Weights of a small GPT-style language model, trained from scratch on English Wikipedia.
Size: 11 layers, width 128, 4 heads of 32, MLP 512 GELU, vocabulary 8063, 4.24M parameters.
Architecture: rotary positions, biases, untied embeddings.
Training: a variant of SOAP for these matrices, 7612 steps.
Each number is 128 + 32 x the weight over its row's rms, rounded and kept within 0 to 255. Layers, rows and columns count from 0. Numbers have three digits each. The size before them is the row's rms in percent of the matrix's.

# down: layer 7 MLP down (transposed), 512x128, rms 0.253, rows 502-511, columns 0-127
# up: layer 7 MLP up, 512x128, rms 0.252, rows 503-511, columns 0-127
down502 094:106171127168100114103144161103141110143110062094117091139175100111157139158118065198102174150133128128074116140149133129132132132174113114159115116136181193077130105114143098169132133095115142124198122139147114201100059204160110085066101122089089138174023136118119144112107159119101076169127146170132121179105201116151115096140134128119126152144141092099125087129166134165141128108096
up503 095:164144101115122158180155081154090182196138039105131140166113110137129188134142119085154119149105095114103148123133109095148102091111126093160090127121178111151091134124151110089120088140177162122133117172091140158141134184177145146121121144121133147155100198116084098176151145088083127112134093143103127140067125098114196131217141122108127138154075088140119085088063122104055077111159
down503 100:132128083171129099102138172130097146134168116155162122127138073118173165126115135154101118120095164155150143088148148198152120195139147123132148136137108070087154101040122102121132113131112127163093080108168110155172133133065109068121129122144156102124144177075145092121122142134162160080073158091113143122140071169097089056065119070146144121161150121049139202116179146112111135086122
up504 105:122124182148114179141082122143165128129091083118168121165139079144159128097091129127129129093113076167130138177121115112119130071111177081148101082178189125095099190149113115148152110170081166172172121198179115120096116158066103103078078059089132126093059107164126134135112120138110160130156169078111096153090142161106160120129140085107130126140105068162137137102114066150174085127100
down504 107:138148147133132064082109160112110080121144147182147122111090114153108142150144160132182135135140068168133090119094163124068161103103163123070121193115135120112039063120160119100105160187165214115084112069135136148163087137078108076139166128154156101110145163075112130194107121105142110141053135118130146147053169133087160141119158133124141120119091173154152138104155128159137151130142
up505 112:150127136057141081093124110145128114123140121064107138114157166191131180068122058130158088084107086119136095140077095143071116148112129128205090177179098141090161173160097108133095160149118134113082133140136185158122147129098070164204117126111162127119128111096177125115132102175124081200186096132148108093133087106123163165084139148094113129128110116124121189146120107134072104147157
down505 119:060115140144143115138121114109150121086162146138062118119060141098144212119108121136187153104168166135097147105138116109116094216136105134188195132166101150160112121094104148106134185133124106136176126089138127110121117110030097091137133157140146097127113075107105095167165167073124128140154128201219137112121128142121143127088142137059140161072126160154148159092147123159151131135122
up506 100:182115110072066118149129139122116133170119150097063114083145078091141088095110141140135124151097150156128107137062166154069096134140073147169125106085110161155196110181190120113118098136131106124103124096179077128098137082161104097112137148117108128081150148109151137088118090111134158121094183138137120079140119137204154101094069161208108102148105086086122114167113145195076138111112
down506 091:135096176170137157178119104154134128176173160103101154114125095121093169090073071131117133138134135107101123095137172138159125129147024150158168145146074105142160150133089159127160134155157119163123184132176139186096134064201139172127153090119177126071129149112126092172117153125119113102123167121104117139168054176154114193130125111133161109150117150144167100087074055139127163134159
up507 095:159118093203145127146133113159139060108175099147070141073127145105084137134114138144136118117169101161075164142104125097125083145186114104087076085146098191158146078083149109139123148109107100094109085162122159161119117116092186102151129092116137126137121160126109131150095086108154148081141172116179125101167109123158124229127057088079136084191141071112113098176079114133139111127136
down507 104:122111164134137064153078167106108161159130131131085173086112113180147090126086108130125128105185169080124084186124148088073154115181122118122083098161158124191099103164125228116115077102142125078126161194105111151082139164133134150117144166124128146117116089099150125161119081169126106113144092130098116092194153122072093111162122116146124166050113087107104102169169145139107117080124
up508 109:088154139047054139091140144033127100093120178143163122143110080171170112175114137132123069111139062202132132120132171121191151121115107194149134121128121116137113141137170103099204067107131176171193163113147149122092109135112159116093106163105153175127132163103149084182155117145124161092081110120095082108106122091157109109143140114100126130100096141110131151148076139134112162167126
down508 097:171124071148146088145140112141108118092172089119089183134144119123138098066132139162092140122126134123178157167220161150153118160090064121121063156132149197117118066122140146104166182059106144121128114148092077118135139179154096063154115132149081136082127095135153138101124101149116118172117161148140168139126115182108151198129163150154121148100100141120226153169125143167120130114093
up509 088:105188111029171074109116103110107144118188141119157162161167111155148232078109170116142136173115134065086162137185139126111087153112088097077102075105121077159152092140121111118130097149090123117112128151135103134065149174105102132109130171114122201151102117153134139107136144146136122109101063133126101100097091111104138126105206136139090095158073150134160164116086101145141118148126
down509 087:105094088185154131142095135140170159164112107156101155110180149103154081083111092134126127133103105201103097141142063165168109093109170165132187165148099136103099202099117098128106126132106127155124117132154174152165106111136147195147135123151170083113065083107146130113144130110144110137133128129101157100133102155129113125092112140160149118100116089107255147149183165129119109168144
up510 098:106154201132087159099105090128156106157138177140132120171141102173099107096097140123126129127113133143115110078140100155087100142196104085120091095105162152117135096150101114129107154187129181146077158096102160127042160168053111126190148071124089134115102201101125102200139100192100149142110133138104161116187109166133123171165149103124147089143102113115164111151073103100105186118118
down510 096:144104103154172131153152122077112179131166061162146100120108174158128107113160173156163079117186149117145067167175122164126110111131158160095125137149146159168170117121140130165178087142102129096182078186114160183102097108116131127160119135129162115082137081081086154061172116148187150128137122174077155157126165155156135117098146129101141137186108080202100184092105127096122151091096
up511 096:208109144102093147066106153186139122191148165126113114126202131126116123096166123123113130130121137094130170147151130109093093149149105120130125180108194129118131141145103130124135138145100073124143119165108151167139132156051083134119105057071109156128085176144138132102107170143153094161103169071142124152136075151131159169122166128197106103106085138096149099098121149170052211184163
down511 099:073133155078148106147165120130153153149050116190124068068098097158164129096104107115199097122126152167090148070106150195159131103147129096108133111079128067098099159138143172150122127097157149132172116121127116144175120111191158146080153112088115104169085103147128150148128152099107178167169119181110153144150195084099169110108156109084145198154169137138091142157145158085126116143101